{"n_layer": 15, "d_model": 96, "n_head": 3, "n_kv_head": 3, "head_dim": 32, "d_mlp": 768, "vocab_size": 8192, "activation": "tanh_gelu", "norm": "layernorm", "norm_place": "pre", "norm_eps": 1e-05, "positions": "learned", "qk_norm": true, "attn_scale": 0.177, "bias": "none", "tie_embeddings": false, "parallel_block": false, "init": "normal", "init_std_qkv": 0.051, "init_std_o": 0.0093, "init_std_up": 0.051, "init_std_down": 0.0093, "optimizer": "soap_variant", "lr": 0.013, "lr_mult_qkv": 0.5, "lr_mult_up": 1.19, "beta1": 0.95, "beta2": 0.99, "lr_head": 0.0116, "grad_clip": 0.5, "warmup_steps": 117, "schedule": "cos", "final_lr_fraction": 0.1, "batch_tokens": 65536, "seq_len": 1024, "doc_mask": false, "train_tokens": 237800000, "steps": 3629, "dataset": "wikipedia_en"}
Each number is 128 + 32 x the weight over its row's rms, rounded and kept within 0 to 255. Layers, rows and columns count from 0. Numbers have three digits each. The size before them is the row's rms in percent of the matrix's.

# layer 6 attention value, 96x96, rms 0.265, rows 0-67, columns 0-95
074:165109188148147098158096194193144166102117163162109149166146104099083110154019117086133105112110188170143142108197092169194118104109075117167169158139140084134114098131139128104154134128139128142124158079130091159134112159120143079106144098104073109110129139116115124095107088110082106157
067:134140120136099115141087130152143100141106159131144135142159096164134102070121117160165042180087154082111124052130148164113149180117077097083124162147093082103098143134169132110159101123140103100156127106172124133110114126081190166179089111122041096153127113087138131140183106159177116189
066:062137126126138083188104158121101167044118152131111104161086159176136103076174159104147123135101134143114123123124130150047177124134149136097097143135109169090156158074050172169125114096091160155062121112090111101085105111076118169105165136132131098126114093060128129152131138158123117081
062:075146134115114086100119095117091151142137113127122098082141126160094151135175134197103133127189172110092079151124047086151119129085173157118110128099117176143093137095137115128170130116116108096137178219136120084134145114109147165103091141140125141165105087126165097083058112095198067142
068:108145117147142151104135124141173180148066134112143125119194154120143144191129134113025128082106090118158123146155112146093187205118111122062161113125120165122075097096143112077100119148129139169140167083110152084155105106111167142140070153102088157119161086129131169096099065150128143159
075:126159141151164116141184146139156179133122129124118144195103118093173076185076115137159078110123177107111161147111149117143174137120152078079155092133132108150101146162103136170152076181153106123131058126116106224127120085113140159100151084094121118089159173090062121100140086153153143092
079:093156211105069134139083046109096138082126106123165119152088144120103069168144108142143133172109155144129186169157140086161117090105132129160131117148143143119169138169154135224132151127094140112134084113124157117130105157159113115136102034141145154090139171165181097085141143125132175109
062:115136096123107163126118137149111115130122150091155098139199141188156132151128127199159126221138144092147136117159118121134117124129197078079115125162113129165146094132104192200178089092129196191157103134120089120141131158129125137148136117162092114095142087180095166084150127104193103100
070:116096116173155116125191122117167187143113144146141142094172116061145113149048073102115163210081102176160093121130163123091157150100066169151147097133138108178126114123098104103162065103169135084141115076150125127087137110138109117130144135095118107146194099110147143077139097154145111180
080:101037146088064160173122138181107075118110147119164131101124101109163149106099122138184112172133159084116134089132095077120121158161103146090102174167142113117131098123069133111115065177129095108089107143171059097131129116127142098135196119110146154109177098086118163089145175137182114137
078:147104160095155108091193124177138110110160125122068133105134087079125114165149165127101151135163132153090098153103096147142101110116166201047093156188120119091134160132142139114099138095162122161156186109137122106131141175112194123128124157089092163128129011115135142127137080092096154133
081:088080153125132134067123090157099164097082123176072131175104112123105104124145111112154142072094080163112097198087108123152177127072141128081162091114134145134167159145107170113098171130148116209076186120099133097108152105105106119109097148089202147132114119187146143147135092134089137094
068:105127073115088146152136115140146134133077118143079141119155147136103097077152127139146061093146129071099125119093136101131118127118060152146166117149045103081095124098143177156097137194132163037133080142207137120145103136114145063112115131123082069189159128139125167151162111117133147143
068:147144192088068160128117101108051113074165161107140099104073075140133156094114073099137115141129093153140150120063175093127173117158105088097148090175165121153128109094147116117123112168172137112146165167125080135154166129184135124150171149134148130123119215095126138114099188181140154110
072:167086127145154118174073109089151121151113126136129115143129190179153113065151145152119074146157162123114118054110106106133165143128133120110095128151067148129059160132131182111132055149193068114147146132144146154156160109157143114139124073114140076171080098169091136172175153125157189127
075:125183146126068162130061095125146078075045101171192121123124136107148111104176118068162121143139152121122169142108140176168141101136173106096181152119096178142088160114154130140149172133170102101126145124084154105095136087091122097149100101138117123087168153193160133126124168151118202114
085:122136095097149103133158092147191113154074144131134115131152094122120145125138100117078149148141069111107139184142099110176088084156142179145100152149134177145155141098107127170088119095110095108055209112131161108172154121159197044099111161171130137103113121160155110114158081139056134160
070:083084144127133153081143093086131133176121118115114121163117103113097077169122117113062207103158076150099089113086150097156139130116117108231148187115109146159138128140148114088161100133123133121160211144124145112122178141127097127147105140107169147185099167052085082142113122141107092126
070:106165114147063187103097116110193131144086135090117137194150139091157125120137111121107087112065143133125139159147111164149118151147097111168151148155096065158068145174166157190140068138149138135118094108135087187160109119119100118155087172101120074143211171123192123124119147099120153135
075:158096176098092158100154130067040136127116136131128127053068105098143125093117135160165144097128129105077063066099168141106099140107143078167163132108087067178153155153136135113137103121175140161131157132133128110139148094122150137122172106190157155087141128135177187132063141110154091115
082:110142137170103114076135136129183150193124100166163142144145075091129145182092120087088114146158105158164159146134106117157079103136132148194093169168174164162183083102052106165106131122144126101074117089134110105145175132140150071139160129153136140085130133122186173109153144132146201168
063:087166126144183109145129113120171120157186162150133178095056116100104170110157173127139150142118166140093137133092122149151161111091187137128100162142081096123111165200144099131128053124069126120128083140110158089109088152138166122130117136102087231129130112093141105132132129065081132079
062:125112073154132151116175154117132155176128104147098076091132114131179158126117127077132150175174100149134119162138137103124133136112113114036098104081096166115073124120119134148167071093115108112153172090072124076167185065085157117163152168170094113176089061155113161149112164105141126129
073:131125104177145098148133144120135117134142158102098139095133176154168132075140166178145157153151127057135136144130102069119185148126153105088153099160103119108060161127139162114151163202193132157127149136143144166106126146094127151175130098124032071137146077053104121172148136114187144118
075:166154182150106117200095155146117171118119112132161088076103119155091136076161213169164097067118122114113171153119085118135130101134154162118136128132136063113132108144179058079117130123117134149146162204119099093156152063122100132144091100154090096160140170151110116147070173109130110130
066:169156082165101127096172106187159132117132114103172124094143121136122173097182087134058123099131092092183160157076169109109129190103136149136123120145097139141086118063150089147162099127045109154142107166133130102120183071144132059105141083139137070165169106125131115128155124130073118139
087:145133156098154111146147130085105125089111072137134112096060164120157067087092135108130135104150122126075041054129162111198124118086147107075191119114091130098087146194171109128128148141139172187173161147113125089079153092138116155108141139099169157162094143122116116133098103145128124077
060:101138126084195140138148170125080173080168157153170095112115110128123151188102158101128110063174182139067199128113169114133116082060127134170122103159153117141199132173082098135171101084126137111102156107142151099145121124130106116126113145157186114114133085138140063159141108149070155114
073:091116182084104094114081083124163109150116188120126145121080091155122106144084168137161227134156110184097085111154092104149106164129103115155088079106133083095122163123101165148115087164124068131126100151121087144149165076127127136146164152108195129114125170096119104172074099138080099153
062:139146066063148106072130188170118118118106176120139101117097194112149171135107160098114117127098196080133126104106138137186132089118113110057138153066135080076101160141122140131148124111151145123129127122175114134160092160124086114169196091144140084146184096188130123136120135205143130156
072:118121197153150119089140132101086137095110164097142120096087114132119168100147154140108170115133127085152135064155091113117143203132176091112120165146119186077146126135119086117105067163045116119136171077156090119117170100129152131147134087160202158139073127123145138118149133092203079146
087:122172140150107064149071163138119048077114136137131088117100116146120104087165197133170102084138115100119152152128070142093121123128169081138069099177111081073153115126145111112125182155144177139160105135096120060124117115068100189118187122150151151122113129141193120151155173144130147127
155:073140105125153109113189108177141187138104120110060110158174146127138100122099125106106158176122150196134130190152094120189128124102124095056162147140172127136083148133176144163124172131096179104132100126098165115113158098088067092114139127147116088140144141108102161159115083166118140037
161:148113154094112127144168139134058094166117094168126169151175073078150136148172119096132101139157121101091126135112165113092116128126092138173102150118118063144093150094213160104132079156183180084184168088095182133135089107126131052132115159089115096133130136146116088128146148163158134070
147:132106150099119139150122138100159058085182144203130124107061116111119099138186090104126147120140117150102145126131145086131199101086132127163063119116134126101100120100131113036141176180089123134187153106171087101118147201134143161123158159098133122149099135114109065148183153138119129080
144:108127120095176133130156128126102139096121150152190156104097167054113126145078127157091162105176140094101154080108163157124134171115098139104067138097101152145107081099186106136110124109123089073091097111152154185125068148179121125138125098121217090122142174143128195112144154118059143155
155:132138072168156163134125135146133163148129116085150095077108110104159082083113135151116154156122094092131176119131022167147099203137159103128150101165127088131104099083149127156151075164192149188159167081134124134131116124167117146133113172104144095155167168136087098124122144055161125078
138:087096133113093092138131130122114122106150208114124121065128064154087076197143132158146191106140154178139186096092129104115144105154167112128189132144097087082098170136140118099059095152185143195164140118128090169110112147114150205145114146104167097081131155138110130146118144126110112142
134:125105123162188202078167115133134101136101125121137125157113121096101085147126120192108160111134163100161095142101177136154142182152126165150116094090130095146106215125098140128111067144137122108133200137143188129117134074100063122142189135081176101134152150115160121127081163137070086092
155:139141101138191122125152095154117121167078176110190084117154191135130126076074137152144086195179118117098139121054129080136131089150125160132103136171156192093109125148162189144135129167148090109143084140127158107096192134152095120131158102119068125125129157088184088093131089120134111090
136:197216122139083168095118172102101108124117142111148096168136114148103152154109170070167113168103140149125116059213157120134148139096096123107090130094117111149142151070105125120137124142135139099174130146175071149077106148123128164155133131117109078187153107146055170164121092127087092160
161:140091151167135117145183130149161130189173104154173143091091134066073062119116104104094154095139126110093078183147077122136091115150173149093093151130139148135117148123103134151150134138053116151124147101135167162048101194146088096121125060170151151129144085156113121109167140167110101091
139:155143139107083137157106072150108157164149139110099127139111144106112131154098119113113146135139131115142104165106156058106107143077161079109142053087105142156148174117146116129066033166135164115167123098110174091057175118161189152092150104174111128129157144142086147178106193165092114137
144:090136116137111120147129161166114122113106125172165161124141088080186154193148098072067158147098075126121120068143148110132143152095117111113141127179135114083118126122142079164141156103063121133092251076165133150102137132108137134149090155108095096109174147116172126105125142195126135183
131:087126107146102094098146109136142096134171173075127101081122116062147135114138109138078125153159126123111120135062154137199104149145144123097144130099110068156055088144158154102132183168152117087154115125093110165128144116157073136199162127137071113033156183123145095119128138114151095174
140:205114146130125159127176159101083129113174110103129124140067132091125090129122077123119152147120124144186164125159144119170133059120150101103198119097148067136103126126149119091179133143081138079167082187085061188161190145111110095144113135110134138140089157183088119102085114109121110152
141:123099170123140141120118117165030118118140119082150115147109152140159095126125161122156121177160151124054168111149102164110151084127180157124147149227062169142169158161100168128165058133127109109145118171119172131109098132140152108102106128151120158146096051114078115105136109108100152072
134:189154061185125179143181179152123142096127072113153124121126107117130098105153138131161121125099116079160145150149134119078077110159109108084144077142113101162141098116099081131077132168145151098154090155153111101177127118109163066125143100154135061182129115119088174174176062151085103097
163:108126152090088130073138153114090085125168172123172125057144103163080146156139150104119135183115165148129166113121077171095097099156079124101156201183179119065113140153075100182079091124100167126141179126138126113161131156119120116120148155159108084109130120103188148115076088142103159094
136:129131098123185103114181132122107107121128084140180106087179125171147106149111114197098157100186125125161102137167167135073120191086129103153152107161157126117125219092131076112093185088121122116119125124086151104099116106091081114104112107155190125168107052131158148116112107132130084181
151:087187132136167150075146106158103095155129129106124119144140125136076162151132117102084101143171114130063191163054125145104054115169113110140073139127117137111148123108105097159134085161135058119077142140127150218121084134148171131126123180151141100173118195154108105174098098129149113170
160:089129102064109175159183121162156130131102100118131131070209140159162106110116115176091073152138198154134089117093219147115116138128137113086173143086141135131116091157150067131157099139097130100097134164147099057140150082086202106115126141157166140169140127111089125131123152110144103142
132:141160127122167121192169174111145109096125188089141139087109184120146150145108160123161106095129141141125139036172096147168099174148133164095107082155113084071123154177134103079095108097109091139163131098094118156152124107114104153154175064105091161108100152093183142153096148123184117183
157:146137157120081129144099108086143160045084155145141180096135090086168073080156180092140128118107192127088168122142128120143154119093097100103147130100136130203189177189128149114150136146161083110055115106128125144138103151095144090127119151151113120074162138150081146121100098070102174131
142:174190139120135218138144136130162095144155099142154120110117152061127117127088081120134127173071077131133079138089129122122114061125141147109088193120137105105189130125118110086120087102129149083137122174115110159085114073101118103146067106113106172156098148176167166089168146093151146187
145:170127181070145126086131118149103127163105142079105082110133149134132080141084089097160153163164117180151161083164130166193125106122089150134158132144196145117108167064119142133087132092162093167121127127169137207103156133117141117070137143100167178123089142151094144059156102099072106115
135:122178155180154121102119159129174097153146157056110128170104138127104102159172191118157098085097112139171141134126110049135070147193160153126074093092109167140123131121054158175155080138088184149123139116125105181100147092108112090106128099128075131094135121141065101146111097155141127105
157:138132147102148074066132162122112103128095100132095119122084200099108147155161161113109133113130079173136145115159154129181120106129193152121163130156096156156111064104097112099112121136151185112035126059088168126119114072143146144146192128118155164153117132118117175099086149148105203168
145:101089088107094179164137143134055178139172065137119118105103129109149081125113179106136082128113146136142102112158130064150078146192166116127082121106121081089109149175131164185173156097105119180116133162149101147125132113118122125054085149113120166120142181164129108120085107108217130127
157:131097141121151107115129112133127202109131108105136148144125131176102138178097125160135111144086097136132132118167086167059172155080117083149185086125148124140154089107126089178125130110144052177135114178118163125112091123158099114096161049156155183130133153152153061163149105194198157119
144:134169180101096090102111126160117182166127113104088155129175132092108114173156167174102109065131213127140080131138157103100142099148146173117120109142159126106100176135132093087086114140117177153089143058170112169134160138077152102116102166097092120082116096090135092083106126121166169062
132:117177172093145112162107131150115127108178152172156115144096188128113129115127079136105118106129184083145056122089123037109143095108105124107112123120119174146139118178116108161051095089161083171192151108159144117148151124167079184153096092117088076131157089106143162175108107151115113109
161:135088094128106139097079138175101076134062137157154087116147121096156117118183143132160158149079143155124110176130114121152135179141187121162091095145149104096161133137108080130119106154174078092135141104135156106162110089125098134098093148194164179074147064159151188162115059065128108139
146:129161146099068144170117099167055114141126099130087129176102162114139142171057135086141114144113133157096098066205145065143165120146081156137124095164120122106138186118128132133038139148139117120129091069146124107077131121183117125136101155067108185133094184112164155149125143118133131107
060:106155123134183112131200112151070108140116172077156091101143140144160150146082159168144167128096132136119119111161164170177111177112176111059148121164148131152057174166104167136180165110169132127109098111184133126108090096110087149113155180168122128069128115117159163164113069126085107097
056:125133145165116105069121137091190113107146100119099106161115175093163110165119136074123148101121081198169091166157153103218092127149172155181097128123139126119138158157097121090107115109079145149128094046102117111077071143160093152119088096107100147106133149117161115107155160173068159133
058:163123136120126164085085128113105159140136095096110144098127091132117144160128195115172130096108109156173105108137123132110125186131139113150103070110130171139134110064153155083196105137124191145184150134162125070114222115097155138183136147112171115175065120114102065098146107086085118087
067:131062106093170080136138136181122191128127173136101163152161121122205126146119123088130139163190132128106087089163132096143085177113113131091103101151117174127106087171092164163129111159176141108129091068138174153087107162104154124110128163129081133070107076092106118166125090155080163173